Weights of a small GPT-style language model, trained from scratch on English Wikipedia.
Size: width 384, MLP 1536 tanh GELU, 44.6M parameters.
Architecture: LayerNorm before each block, learned positions, biases.
Training: a variant of SOAP for these matrices, 360M tokens, 3033 steps.
Each number is 50 + 15 x the weight over its row's rms, rounded and kept within 0 to 99. Layers, rows and columns count from 0. The size before them is the row's rms in percent of the matrix's.

# layer 21 MLP up, 1536x384, rms 0.0865, rows 606-624, columns 0-191
100:20 34 59 49 52 33 38 63 36 54 29 72 62 62 31 46 51 57 41 64 65 45 50 72 32 49 65 38 47 47 68 61 29 61 52 43 28 44 67 54 43 67 35 35 52 86 44 30 42 55 64 68 42 54 56 40 15 48 31 64 32 55 56 38 55 49 56 29 41 82 37 61 69 19 48 63 49 33 65 52 81 73 74 30 71 59 37 83 27 43 36 55 33 50 26 27 14 44 47 39 20 44 25 41 52 69 43 42 99 76 51 74 47 52 46 42 32 25 52 56 39 60 09 63 45 62 72 52 59 37 34 68 56 67 34 51 46 70 43 46 42 51 86 48 51 60 46 47 51 72 73 58 39 49 59 61 70 56 44 48 56 44 61 67 65 55 31 29 57 48 35 37 39 40 63 50 41 28 47 62 48 54 75 60 57 35 43 50 59 46 43 75
101:37 58 51 58 65 64 57 43 71 63 89 63 32 54 29 37 38 80 36 59 59 43 60 47 26 47 55 68 56 48 36 45 11 55 54 61 55 56 83 44 21 33 52 49 47 34 38 46 63 45 81 36 44 77 57 62 60 30 43 47 76 46 56 61 55 38 52 37 66 35 62 59 45 48 75 69 73 35 38 74 33 30 46 68 51 64 57 49 65 45 60 52 71 20 37 60 43 59 51 45 25 48 55 16 51 29 72 41 87 40 76 33 55 53 62 49 38 72 46 64 55 46 36 64 67 64 53 59 53 43 58 61 66 52 59 28 54 32 26 27 27 20 36 52 70 44 52 31 39 73 41 62 46 41 36 46 77 56 65 35 50 34 47 32 78 57 38 50 26 53 53 51 57 29 63 55 63 63 54 41 43 23 56 61 33 45 53 64 50 44 61 30
105:57 34 56 32 54 46 54 46 70 36 66 60 43 49 42 78 25 70 45 76 61 52 48 63 68 50 46 40 54 34 71 37 55 55 47 30 40 41 42 56 35 49 48 23 50 55 48 50 63 52 31 46 45 36 41 56 34 66 46 56 74 44 44 53 29 68 18 51 52 25 85 79 51 63 52 51 48 32 36 57 56 58 62 37 38 76 63 58 57 35 36 69 64 59 79 33 69 63 47 44 44 88 13 35 41 55 46 56 76 62 50 72 25 60 26 56 40 50 26 38 44 57 68 63 45 54 48 43 74 61 68 56 67 71 30 45 64 54 61 51 29 52 69 56 58 39 56 31 52 67 64 48 76 60 75 17 38 42 42 57 55 46 58 53 34 47 52 43 30 34 86 39 73 82 60 63 53 48 17 57 36 47 70 46 42 31 60 48 53 55 49 58
103:41 35 40 69 15 56 34 39 45 46 45 31 53 55 45 58 47 66 56 44 40 33 61 28 57 64 81 60 63 36 03 53 51 65 55 57 30 62 59 33 47 34 63 52 58 47 89 35 63 40 62 46 47 62 58 52 60 35 74 29 86 73 37 47 41 40 39 49 48 30 50 66 52 50 56 25 57 44 69 72 28 69 54 80 46 35 65 34 39 51 48 44 19 38 48 27 52 57 61 64 47 63 21 67 49 50 78 70 26 68 32 63 55 46 40 56 84 21 86 54 56 53 47 62 52 41 36 59 63 58 47 44 38 43 55 75 49 21 50 68 37 55 55 49 68 55 37 77 54 52 42 50 50 51 30 41 48 55 49 30 28 34 57 42 46 34 58 37 47 67 40 50 21 55 64 36 33 50 44 64 34 40 58 43 52 54 60 45 67 60 82 51
106:49 49 51 34 57 69 63 37 42 53 54 63 44 55 68 49 43 49 43 61 54 44 57 40 24 37 56 36 42 48 41 27 26 51 56 73 64 63 56 59 33 21 53 42 55 81 45 52 56 42 48 67 64 35 64 50 33 47 37 61 69 35 34 36 49 12 70 39 47 62 83 16 45 60 88 81 43 66 66 26 28 55 47 69 43 61 48 73 47 54 40 87 48 39 40 24 24 59 83 75 47 62 38 31 62 45 61 53 59 52 44 65 37 56 54 22 62 54 59 43 55 52 59 41 36 51 34 53 59 44 33 85 56 82 58 46 57 26 60 72 87 65 66 55 55 43 39 64 40 49 31 66 79 59 40 34 74 43 62 58 57 45 51 57 51 34 56 49 41 39 59 13 43 51 57 52 24 48 49 83 49 73 37 50 77 48 30 64 36 46 54 60
104:44 33 40 50 61 40 56 37 50 35 59 45 24 30 23 67 47 65 51 68 86 36 47 39 50 75 61 59 41 69 57 51 38 60 43 45 78 51 66 62 88 48 58 59 33 43 58 25 55 99 53 23 24 46 52 59 22 59 20 32 50 44 33 88 63 41 41 60 71 42 30 49 48 55 60 49 59 10 33 39 33 43 61 19 30 38 45 63 44 36 34 40 59 23 41 65 82 32 73 32 34 50 55 35 15 49 33 66 59 32 58 37 52 48 35 28 80 23 52 67 52 44 62 74 34 44 52 52 63 58 77 36 53 47 63 46 27 54 61 43 37 58 62 53 66 76 47 59 39 48 36 47 27 58 66 77 22 43 38 54 41 54 44 48 34 49 46 54 68 52 71 46 42 43 50 67 65 61 39 37 58 74 44 52 35 47 42 51 74 59 48 61
097:34 44 49 14 67 34 45 46 35 68 23 13 34 45 57 58 76 60 36 72 60 90 42 43 58 32 62 60 51 46 56 68 67 92 43 24 41 44 46 54 53 85 30 64 34 58 48 68 39 55 16 66 64 49 57 48 59 38 64 44 36 76 48 40 53 34 58 52 47 56 41 76 43 44 43 28 37 47 50 42 65 52 58 37 60 45 61 50 54 38 22 63 47 44 55 58 64 48 58 31 66 70 50 41 34 61 59 48 54 66 53 41 69 48 31 57 19 26 63 62 38 44 27 20 58 37 30 49 63 64 33 52 26 66 37 62 71 38 51 42 49 66 42 33 56 49 72 27 24 57 40 60 49 51 54 33 55 43 82 50 72 94 36 43 45 69 62 22 71 52 35 31 57 47 48 27 42 29 47 51 22 35 52 51 56 59 45 58 46 70 61 56
106:31 23 76 35 21 27 40 46 82 55 49 60 22 27 60 51 65 59 55 48 49 51 39 74 83 30 58 30 39 59 31 52 19 39 55 61 43 64 62 52 35 57 43 68 71 41 30 52 56 51 41 47 39 41 70 36 39 30 59 70 62 44 58 63 42 01 56 22 56 69 42 47 60 47 52 63 84 61 41 38 24 36 28 56 62 44 76 73 40 45 52 42 43 29 40 43 62 50 57 77 58 83 63 38 44 50 41 44 38 89 56 28 52 54 33 27 53 59 38 59 69 63 13 61 60 40 28 51 45 43 62 88 49 60 17 79 27 42 12 61 40 41 48 36 57 63 50 65 57 65 69 43 39 58 45 38 52 17 62 61 47 58 61 41 47 49 49 26 52 60 63 52 44 76 66 32 37 69 36 76 50 50 16 45 63 39 51 44 64 57 51 42
093:59 40 11 41 53 41 41 36 48 34 76 45 45 58 73 65 46 68 41 44 46 34 69 78 55 50 67 57 63 75 48 65 66 62 77 54 62 69 61 55 43 55 47 71 30 22 77 44 73 51 77 58 67 33 63 48 35 46 19 45 55 62 32 64 45 35 58 44 61 69 67 83 46 71 71 64 42 64 30 44 40 61 75 53 60 57 59 41 66 22 76 46 43 13 21 45 26 37 32 73 54 55 39 58 50 68 52 36 72 57 56 40 58 43 48 73 58 58 39 26 45 60 48 23 68 53 49 36 43 44 76 44 61 44 31 69 51 42 60 64 38 33 48 27 47 59 51 60 44 00 75 70 51 48 21 40 56 40 77 42 53 55 44 43 63 49 16 58 49 80 56 18 66 43 54 35 18 42 29 50 68 63 39 47 61 48 69 50 40 58 65 56
103:54 29 64 30 64 40 49 42 50 48 48 45 57 66 63 82 29 63 57 52 64 58 36 56 21 62 78 62 42 62 65 64 49 75 43 37 31 46 51 57 55 60 49 43 25 62 60 75 53 25 51 40 54 33 70 43 37 62 56 59 88 54 50 60 75 69 61 50 66 47 49 74 32 32 44 27 77 44 60 52 42 59 48 61 45 67 64 51 39 78 37 69 71 29 63 34 56 27 55 80 20 63 25 32 56 49 44 18 81 45 76 73 54 51 55 44 69 36 35 55 47 41 57 61 66 44 41 46 37 49 28 57 43 60 54 41 56 72 39 71 44 82 49 56 56 10 28 16 43 36 31 50 60 47 32 34 33 84 44 53 65 49 68 42 44 34 53 34 61 70 65 75 28 35 40 64 33 55 42 70 54 79 40 40 61 61 52 53 46 98 42 44
104:45 46 76 37 53 72 17 42 10 70 51 22 09 27 50 48 51 48 51 65 42 43 14 47 59 18 52 49 59 39 53 52 46 42 57 41 49 37 46 62 73 60 48 55 43 44 46 63 41 19 39 41 29 68 24 49 66 49 61 67 43 34 40 44 35 48 79 42 76 37 56 21 59 71 55 41 40 25 58 52 65 63 46 71 40 60 60 03 62 66 59 47 50 65 47 60 63 62 58 53 86 31 59 47 56 64 57 77 44 69 43 50 96 60 63 55 38 87 54 63 52 56 63 99 48 37 56 38 46 55 53 48 69 63 65 42 49 47 31 43 62 54 27 39 55 44 52 63 59 47 38 24 47 46 57 43 58 48 31 49 35 65 49 39 27 04 40 56 69 68 70 34 48 66 86 67 58 64 29 49 30 51 30 58 58 87 48 23 39 26 45 43
106:37 23 58 39 52 76 34 68 44 75 59 43 44 73 45 46 62 30 53 64 52 43 33 52 47 45 77 44 44 61 51 47 84 26 00 36 21 34 62 22 25 45 54 31 56 45 33 65 55 77 60 70 43 70 47 47 42 56 32 14 70 53 62 82 42 50 51 74 35 41 36 91 55 65 39 69 47 52 74 56 40 69 30 65 50 68 55 82 52 58 46 42 44 55 48 75 39 45 55 52 42 51 49 37 52 43 30 56 35 30 37 47 51 39 48 72 43 26 56 59 41 39 43 53 48 29 30 36 36 30 37 67 16 34 26 61 70 48 45 62 62 55 19 48 65 35 66 54 16 35 34 28 44 64 51 48 33 00 31 62 44 33 17 56 52 51 58 51 65 49 33 29 48 76 49 66 19 35 28 58 47 46 61 45 56 42 51 38 63 61 37 43
103:46 57 80 48 45 37 50 41 48 58 77 54 58 61 44 57 76 53 51 53 38 55 27 45 35 48 73 60 55 88 55 43 36 52 36 52 53 51 57 41 54 49 35 83 42 47 34 65 34 69 57 26 57 44 48 46 45 60 41 64 56 58 62 61 77 57 25 55 45 66 56 44 76 49 59 64 57 66 44 38 61 68 24 71 00 49 57 55 50 31 37 36 58 56 45 32 61 48 46 33 44 52 40 87 56 53 49 53 63 32 53 41 64 63 59 40 47 38 46 61 59 49 73 35 69 28 66 57 79 31 42 66 39 64 38 61 61 38 51 58 36 36 61 40 82 58 51 62 53 53 57 47 62 46 42 58 48 47 74 43 65 39 34 60 45 33 67 26 60 44 42 39 63 71 26 71 62 62 31 44 63 67 68 26 32 59 29 47 74 46 59 51
100:41 55 23 43 35 93 48 45 80 43 47 44 53 69 32 71 41 64 60 36 39 56 53 55 69 58 35 39 68 71 43 26 27 35 73 36 39 39 71 43 69 54 59 57 42 80 26 65 45 60 60 34 34 33 53 56 33 63 35 69 56 53 56 51 56 36 54 51 58 60 48 38 57 52 72 46 50 62 24 50 28 37 40 25 53 62 36 18 45 43 45 62 77 50 35 43 35 60 58 45 43 57 48 39 56 40 43 52 47 53 46 46 65 56 54 39 43 45 37 29 69 66 73 44 39 32 54 34 61 39 79 36 30 47 73 69 66 87 64 65 68 39 44 48 31 26 45 29 68 67 55 39 39 64 44 40 47 65 55 69 70 58 86 32 65 35 48 78 59 33 69 26 55 38 22 51 61 52 63 38 77 64 59 55 33 50 55 37 65 69 75 59
095:74 57 53 54 67 46 63 41 27 46 18 39 46 63 34 49 26 56 58 36 22 06 65 55 57 48 76 90 57 73 32 67 30 84 50 47 49 28 52 43 57 51 62 42 47 58 41 51 35 42 70 42 29 71 59 40 98 38 56 40 81 60 36 78 75 55 46 67 42 46 49 47 78 42 61 36 64 30 49 22 66 24 31 33 56 53 65 67 45 07 77 45 51 49 36 52 55 49 37 28 62 52 34 65 74 28 52 62 27 67 36 46 23 35 49 41 56 35 45 39 64 55 68 57 51 53 60 19 73 32 33 41 65 74 50 75 69 35 26 60 39 75 69 58 54 23 37 34 56 52 49 51 65 56 46 52 50 41 52 73 64 28 57 45 74 64 48 58 50 57 48 53 47 61 38 36 45 74 61 42 70 34 68 48 23 69 62 64 45 36 44 56
105:65 58 62 57 58 54 38 81 47 44 51 40 48 31 40 85 66 79 55 70 61 41 55 44 59 69 47 47 67 26 63 39 22 40 48 76 64 45 66 36 70 38 42 66 74 51 48 64 68 63 31 51 70 54 57 52 54 45 51 67 42 51 49 53 40 49 51 52 34 44 46 43 48 87 69 35 60 42 39 74 37 59 46 40 10 69 39 59 42 84 42 62 35 52 38 72 57 46 33 52 54 44 56 46 52 31 56 53 54 35 51 47 59 42 50 61 63 30 39 34 72 47 40 27 67 47 67 39 60 27 60 68 54 52 57 13 58 47 49 70 50 71 15 61 68 63 60 59 30 54 27 38 38 55 58 65 44 44 48 65 57 65 57 58 27 70 74 54 54 61 57 64 72 51 43 41 32 38 25 61 80 44 45 99 73 39 47 21 75 42 44 48
094:88 71 71 43 44 59 70 31 33 52 51 59 37 44 61 61 50 48 68 71 52 38 49 47 47 47 56 60 50 35 71 41 89 62 40 64 51 57 64 47 70 38 57 24 42 05 65 58 61 57 44 66 41 66 44 56 22 23 57 48 45 59 43 37 38 52 21 66 62 56 24 44 50 49 46 41 43 41 59 46 64 25 68 58 53 56 41 74 51 70 66 31 36 19 46 53 35 49 35 45 28 54 55 18 51 45 51 53 12 44 71 76 48 20 44 56 31 39 50 67 47 44 43 34 49 52 48 65 28 44 71 37 24 61 39 51 35 52 50 78 58 72 39 27 62 48 27 25 68 27 34 55 43 70 45 56 57 25 37 43 24 41 29 20 55 27 61 60 34 43 31 59 41 33 57 37 45 39 59 39 62 63 60 53 55 36 33 52 61 60 49 45
095:64 23 56 48 31 46 63 40 69 34 49 35 41 53 48 34 55 70 37 32 21 51 45 31 69 49 56 30 41 27 47 60 64 48 73 45 15 37 45 47 72 48 63 30 33 63 84 31 57 48 79 11 50 52 63 48 81 49 76 59 39 27 55 52 42 25 43 67 43 60 26 51 33 68 61 26 71 52 46 62 51 85 58 30 47 21 53 41 57 43 37 26 69 41 26 49 28 60 66 26 62 71 66 33 25 28 62 51 61 43 74 36 49 34 18 56 43 41 38 57 67 26 52 68 56 64 46 82 30 82 57 58 48 69 46 80 35 29 30 40 33 43 39 54 34 00 50 48 56 26 60 68 28 56 41 36 78 64 61 51 43 52 57 68 38 47 37 53 64 55 51 62 47 74 73 54 50 52 53 57 57 44 32 61 41 48 30 29 49 44 32 48
098:57 43 58 26 54 42 42 51 14 37 58 51 72 50 67 57 56 44 75 43 35 45 64 77 40 38 39 51 60 38 60 49 55 43 56 61 27 45 35 35 46 45 63 38 59 38 55 56 70 50 46 46 66 64 68 55 74 31 49 57 54 64 45 38 47 52 40 41 52 66 56 37 27 65 83 58 56 58 31 71 55 66 62 59 34 34 77 68 38 52 91 41 34 70 63 44 43 20 58 48 35 67 40 29 58 26 45 64 45 50 28 56 74 24 39 56 32 61 65 62 25 40 33 63 55 50 54 56 60 64 62 64 46 54 35 33 74 85 60 44 26 52 50 42 60 39 44 70 33 58 78 68 35 65 48 64 57 40 56 31 54 51 52 41 51 53 65 59 31 16 24 64 22 55 47 48 63 60 33 30 17 45 27 64 51 19 47 61 46 64 79 66
# layer 21 MLP down (transposed), 1536x384, rms 0.088, rows 606-623, columns 0-191
097:69 33 41 29 63 48 42 83 70 49 46 39 77 33 57 27 53 35 58 49 46 38 21 44 60 71 54 71 48 57 50 53 43 42 39 44 68 42 40 53 71 61 74 47 37 77 68 21 51 55 39 61 47 57 55 49 59 62 61 67 52 44 56 46 35 61 34 62 61 76 42 16 59 71 61 36 46 61 33 70 53 69 61 46 40 47 31 72 54 62 43 22 52 54 65 45 60 62 70 35 85 61 57 51 50 43 45 27 46 59 71 32 63 56 52 34 55 66 63 53 72 40 54 40 61 69 29 69 49 61 48 66 54 41 04 46 54 34 36 44 68 43 41 62 61 55 45 40 43 27 52 38 50 35 26 47 65 47 69 57 79 57 58 54 24 51 16 58 37 44 48 71 41 41 48 64 45 81 84 64 50 61 83 39 37 43 54 49 27 63 45 57
095:63 44 56 51 41 62 40 53 29 38 58 59 71 57 41 48 48 55 18 35 23 49 53 56 38 60 41 44 66 54 60 56 52 43 56 55 39 63 28 56 64 32 39 47 36 51 32 38 39 56 83 54 59 65 67 52 64 59 44 60 61 39 55 71 58 30 52 31 22 43 51 56 34 37 48 73 26 46 54 52 40 75 33 31 55 26 63 67 37 64 32 36 43 60 70 32 47 67 39 25 51 45 23 67 69 35 60 01 21 37 55 51 39 37 27 71 44 57 72 38 46 45 31 58 44 60 57 61 48 57 39 42 67 75 57 64 48 37 43 46 40 53 36 44 52 51 55 34 21 38 48 30 43 50 64 63 60 71 56 53 44 68 71 60 18 15 43 49 46 57 42 45 52 88 62 59 32 53 39 53 31 58 56 28 70 36 30 40 50 44 59 84
101:36 54 69 34 42 59 45 71 37 34 66 47 25 39 57 54 62 51 49 51 40 51 66 16 55 31 78 59 43 35 57 35 51 34 42 61 31 60 34 47 51 39 39 59 41 59 55 81 54 43 29 56 81 75 52 63 31 67 67 64 47 26 38 56 36 54 58 44 81 71 43 61 48 77 55 38 35 34 65 34 52 22 46 66 43 50 44 48 53 32 44 55 74 10 42 65 37 28 80 66 51 63 66 55 40 62 45 44 66 59 34 80 42 41 59 50 48 34 67 55 64 61 39 27 53 48 68 42 64 73 44 55 30 45 40 52 36 54 63 37 66 65 33 50 58 69 51 25 44 36 49 58 46 60 34 49 59 71 50 34 56 61 45 31 37 42 58 67 79 40 28 17 42 81 62 40 60 55 45 30 65 43 53 43 51 63 55 27 73 34 90 47
100:45 40 65 26 79 35 67 22 64 58 51 40 64 52 73 50 31 07 52 47 60 84 45 69 45 53 90 55 72 44 50 28 30 72 33 44 54 53 20 61 80 45 68 37 27 66 66 30 46 39 60 40 41 44 38 26 46 57 58 72 57 40 22 50 70 49 54 43 83 39 49 42 54 47 51 57 89 43 37 48 53 63 53 44 73 70 53 68 48 50 39 30 56 57 52 39 60 59 16 39 69 44 55 34 82 57 45 24 56 34 47 40 11 85 47 58 37 57 47 49 25 55 48 46 56 66 63 81 56 61 29 47 37 59 50 27 51 66 64 58 42 73 43 56 37 45 48 57 41 52 41 43 45 56 65 51 47 59 67 59 67 69 46 42 71 43 27 43 29 34 77 20 60 60 08 79 40 39 48 54 41 55 39 47 27 25 45 50 32 65 41 35
105:63 33 26 51 39 80 44 47 70 68 65 59 51 35 43 47 28 50 32 51 61 44 51 74 63 36 14 68 37 23 79 41 41 50 57 36 73 64 78 48 14 39 76 42 45 72 72 35 53 50 44 61 63 23 43 56 51 57 53 38 63 44 31 66 37 44 55 57 76 56 52 27 63 54 40 52 35 47 37 55 64 47 60 29 63 89 62 42 45 45 51 36 41 38 64 55 39 65 28 60 60 78 33 54 72 53 37 24 16 57 50 41 79 60 46 47 58 48 71 25 73 67 53 37 62 87 49 67 32 65 54 48 65 55 24 51 50 66 39 46 41 52 26 51 44 53 34 48 66 49 56 60 40 30 36 46 52 42 42 63 55 47 66 34 67 48 55 59 53 57 53 77 62 59 38 57 34 63 38 61 13 46 72 46 63 32 34 42 67 43 44 34
100:74 38 60 40 68 29 60 36 45 43 56 41 37 45 15 69 26 61 27 71 47 36 42 39 45 94 25 23 58 54 72 49 39 44 57 57 52 27 38 66 56 34 15 28 32 63 35 57 71 51 27 71 66 63 59 12 59 80 55 63 44 38 35 39 50 61 62 62 52 69 54 42 62 59 30 49 38 61 40 47 27 63 54 33 49 41 48 50 89 48 62 56 43 50 65 55 39 33 48 47 54 55 64 63 34 63 66 43 44 71 69 28 74 41 71 60 44 37 55 70 45 39 06 36 30 38 52 19 50 35 45 54 46 66 67 75 23 54 61 58 66 34 61 51 59 59 29 54 19 45 48 53 62 61 51 83 47 25 30 46 66 43 36 62 75 38 58 70 39 63 43 42 46 75 55 56 59 72 49 36 35 79 41 46 28 43 60 47 34 29 56 59
099:48 58 70 62 55 50 47 50 73 53 40 26 30 44 34 70 48 29 42 42 61 46 44 59 45 55 56 80 43 58 78 63 57 43 67 45 68 51 63 26 65 41 53 55 42 53 64 38 62 80 43 58 41 21 56 47 33 57 23 29 73 68 24 67 51 46 58 65 51 73 40 53 16 39 62 72 32 52 74 56 65 56 42 74 69 65 36 40 41 50 70 94 55 43 60 64 65 50 58 55 72 64 53 45 71 52 49 56 77 34 51 43 31 54 37 54 28 44 59 16 51 41 56 87 26 41 36 28 45 42 19 33 64 39 43 29 57 68 70 70 66 40 31 63 46 59 33 47 45 81 61 56 32 53 74 73 59 49 94 56 39 44 47 43 42 50 45 41 67 51 57 49 37 59 54 55 51 57 30 29 52 55 70 67 68 48 54 57 47 57 25 53
098:43 58 42 56 50 63 57 53 66 67 49 52 74 59 35 46 31 43 36 50 33 80 51 52 46 59 35 29 40 61 60 47 75 43 63 23 60 74 35 68 53 50 48 55 35 53 44 63 51 11 39 47 59 68 44 55 56 56 42 31 51 67 50 60 57 37 62 32 44 35 59 75 40 45 56 48 56 54 52 28 57 46 38 81 58 75 46 31 46 56 47 24 63 49 46 52 57 82 71 34 67 47 63 88 63 27 53 26 54 34 34 21 59 32 44 66 73 54 58 69 30 57 71 56 51 52 31 75 68 47 51 55 70 57 52 63 60 61 63 66 46 62 46 51 54 71 63 00 52 55 77 39 33 50 32 57 50 30 46 71 26 49 42 28 38 59 58 33 37 49 30 71 27 50 78 24 52 41 50 63 27 43 55 54 65 46 59 45 25 48 58 65
098:42 73 21 56 48 69 34 35 72 57 42 41 51 59 82 53 47 64 65 42 67 45 32 77 63 62 42 60 53 68 76 64 65 67 59 38 72 39 57 46 37 63 66 52 32 65 33 42 61 43 74 22 59 49 67 57 44 73 38 75 40 57 55 27 37 63 46 43 46 66 70 65 83 29 65 43 57 62 81 60 51 71 45 64 81 60 65 62 22 55 71 64 67 56 66 67 61 41 81 43 67 44 37 84 53 63 72 51 61 22 69 56 62 67 57 33 68 61 60 24 91 76 74 69 58 61 61 56 69 39 63 43 61 76 77 51 42 41 52 76 53 65 28 58 39 53 29 48 41 25 60 62 30 54 57 51 39 75 40 41 46 53 66 83 50 61 55 81 48 76 54 38 51 64 70 55 76 48 45 09 48 61 23 47 41 57 65 57 40 56 33 60
103:60 49 59 54 41 42 46 66 64 73 40 54 45 51 48 29 61 60 38 40 50 57 60 59 79 36 26 59 70 58 52 63 40 32 67 61 49 46 37 72 58 62 35 32 54 73 51 69 53 45 73 46 56 65 55 56 53 52 43 64 50 63 66 62 49 65 58 61 68 69 47 31 57 61 67 56 59 45 86 60 76 79 39 72 58 69 32 47 45 41 69 40 48 30 53 65 51 61 40 42 29 47 66 34 39 47 70 52 43 60 52 59 37 36 46 39 35 70 36 55 54 38 56 73 20 45 57 38 58 65 75 76 56 53 45 41 67 36 57 76 41 69 38 66 74 52 54 37 45 71 58 49 41 68 22 62 55 65 85 56 50 66 69 33 42 47 83 54 53 79 65 44 61 71 36 53 76 92 60 44 59 78 91 42 50 03 36 58 76 62 72 49
105:27 61 37 85 39 33 32 54 35 52 55 59 63 50 56 61 52 53 38 24 33 71 29 42 77 41 44 68 68 65 57 35 47 46 48 31 50 52 47 19 58 50 42 43 37 65 68 56 81 70 56 50 54 49 63 41 51 58 58 61 89 52 63 57 53 35 33 41 62 47 39 54 62 60 54 58 36 54 54 64 82 44 48 37 34 51 28 52 67 51 78 36 44 60 63 63 62 38 73 67 40 45 24 50 45 64 80 46 45 34 43 49 56 92 27 37 66 42 55 47 47 02 53 46 75 59 36 54 62 44 56 56 68 58 51 58 29 47 53 74 75 52 60 39 57 48 56 59 45 77 77 51 52 51 49 54 95 29 67 32 56 51 55 36 36 53 66 49 37 39 31 47 64 46 39 58 54 58 60 41 63 58 62 47 31 51 39 41 60 71 62 47
102:52 40 54 42 30 49 58 53 49 42 45 62 36 47 77 36 49 66 68 45 46 36 54 71 51 51 33 59 72 73 30 73 52 16 69 37 20 26 60 43 54 53 85 36 36 37 33 64 54 87 32 67 68 45 56 53 61 69 32 48 36 23 36 59 66 24 79 62 51 41 41 76 54 43 56 57 42 60 65 60 44 45 84 65 51 68 58 53 40 15 53 41 58 68 71 77 50 43 30 58 28 40 58 44 53 48 70 77 53 65 53 67 45 61 59 39 41 48 50 44 30 39 72 69 39 44 41 65 49 59 46 71 40 35 41 64 64 68 52 47 47 46 29 43 72 66 72 54 32 57 65 53 48 50 61 51 47 35 74 74 48 61 60 49 50 27 53 38 45 48 56 32 30 56 45 49 20 22 52 76 70 61 44 58 33 55 55 62 60 52 48 63
109:22 58 59 50 30 26 45 43 55 54 72 38 66 47 42 26 37 54 50 31 53 59 43 55 51 41 57 69 58 45 65 44 31 40 64 46 62 61 28 51 63 72 45 31 25 55 30 56 55 71 52 42 28 45 65 59 60 62 39 49 21 44 72 65 37 78 81 52 35 70 55 43 79 56 63 65 69 59 42 45 30 58 48 36 47 50 54 57 52 33 56 51 82 36 40 46 51 56 46 65 50 43 49 79 65 86 65 71 41 61 55 75 63 45 59 41 47 50 57 64 53 16 48 54 77 41 50 89 62 22 55 78 54 58 41 55 24 23 31 53 30 76 47 65 41 75 39 42 52 49 39 53 55 47 42 85 33 32 53 28 41 59 38 59 52 63 59 51 46 63 27 36 62 54 36 54 34 61 36 36 52 73 46 85 74 27 71 51 56 43 63 70
091:51 61 82 53 54 50 57 10 65 43 52 34 49 40 36 68 47 69 58 88 68 45 64 66 65 48 57 58 42 36 46 75 39 56 40 37 37 54 30 70 33 62 96 73 37 54 55 49 43 06 60 74 44 33 35 45 54 34 53 76 42 36 34 38 47 48 50 49 40 60 81 57 44 52 63 51 52 64 78 57 56 46 52 41 63 50 28 53 60 53 51 39 52 67 56 52 38 46 72 44 33 65 20 44 62 34 61 32 63 65 64 29 45 57 70 40 57 54 59 60 28 54 51 25 66 63 70 61 50 56 52 70 45 49 43 55 68 34 40 66 70 36 52 60 42 06 81 56 36 60 53 61 54 78 63 68 64 59 47 22 40 32 57 59 67 55 42 49 57 63 57 56 61 53 47 39 44 42 58 64 51 53 68 69 31 18 47 57 52 43 71 44
092:83 53 28 73 23 58 36 46 47 75 48 30 82 83 54 54 64 53 86 57 42 64 47 33 61 33 44 57 71 61 54 47 41 39 35 50 33 47 69 52 73 26 35 79 54 95 67 63 64 55 61 43 33 33 57 46 31 52 60 45 43 44 19 42 57 52 45 31 60 80 63 72 52 60 64 29 32 46 53 43 37 47 40 47 77 56 74 48 40 49 50 33 43 65 50 42 53 54 56 42 57 52 33 38 43 85 48 46 60 59 61 96 43 39 67 45 40 47 51 53 59 26 55 48 44 52 09 75 38 76 50 60 61 64 39 69 50 59 50 39 45 33 75 24 54 33 60 55 51 65 51 72 52 67 54 30 32 33 60 66 35 40 56 62 51 43 47 28 24 59 49 39 85 41 61 48 50 64 34 74 37 46 45 57 50 64 64 45 53 74 33 43
109:60 55 41 51 35 57 43 39 52 40 50 36 44 68 58 66 69 42 64 66 53 45 31 60 62 72 78 38 55 31 64 27 89 64 27 52 43 55 40 41 39 59 42 37 46 61 47 44 65 57 62 61 41 54 20 25 51 40 41 63 63 45 52 57 66 55 39 82 56 48 67 68 31 60 53 29 38 21 53 51 50 66 54 63 37 69 45 50 41 39 52 48 57 76 54 51 23 53 82 52 68 55 38 39 66 60 56 59 48 50 29 66 53 50 31 26 56 51 31 53 70 75 47 72 51 68 56 68 30 63 35 76 41 52 45 79 65 39 50 51 36 46 69 48 35 94 62 65 57 27 44 55 60 37 58 17 56 34 41 46 67 55 33 85 25 47 40 26 33 44 48 74 74 28 30 60 68 67 62 71 27 65 52 75 36 42 36 65 37 40 62 34
088:53 40 48 72 46 59 62 43 60 46 72 41 59 15 30 44 44 62 55 43 36 40 68 45 42 30 55 32 23 42 37 52 28 39 32 64 40 81 62 47 52 43 52 54 41 77 44 33 58 19 18 55 50 33 30 48 80 14 64 54 57 84 64 59 22 47 32 41 26 41 55 29 76 35 84 52 22 43 60 46 41 44 33 36 67 74 58 52 67 57 43 54 51 43 54 51 47 73 46 58 63 45 65 51 80 55 61 42 74 47 37 81 50 51 49 20 47 44 58 49 26 44 47 66 60 40 46 40 65 48 56 50 70 43 36 41 60 39 26 63 57 70 54 60 43 26 62 63 50 62 45 28 43 63 42 23 66 67 51 56 41 39 42 46 48 47 48 65 51 60 52 51 34 76 40 26 26 42 41 50 56 75 48 51 60 66 54 58 63 75 35 62
101:48 46 34 70 65 53 46 60 55 62 46 30 32 43 51 52 55 93 42 39 50 41 34 60 43 52 49 63 44 57 47 72 16 43 66 69 38 70 61 99 61 53 37 55 70 51 71 61 50 56 24 55 26 43 41 39 42 59 24 86 65 58 70 50 51 70 47 53 55 71 48 30 67 44 62 41 65 39 53 51 16 58 64 47 48 59 16 37 34 60 69 84 65 76 64 35 59 51 50 48 35 39 34 40 58 45 55 75 56 54 63 42 51 44 54 66 22 63 41 42 45 41 46 61 50 44 42 48 25 70 50 75 41 32 65 48 40 76 55 50 30 55 59 61 46 51 40 53 71 34 52 64 63 54 57 44 45 65 52 56 39 59 65 38 41 50 53 42 41 53 41 61 55 54 43 40 43 46 48 64 76 43 62 66 70 40 66 46 26 26 52 63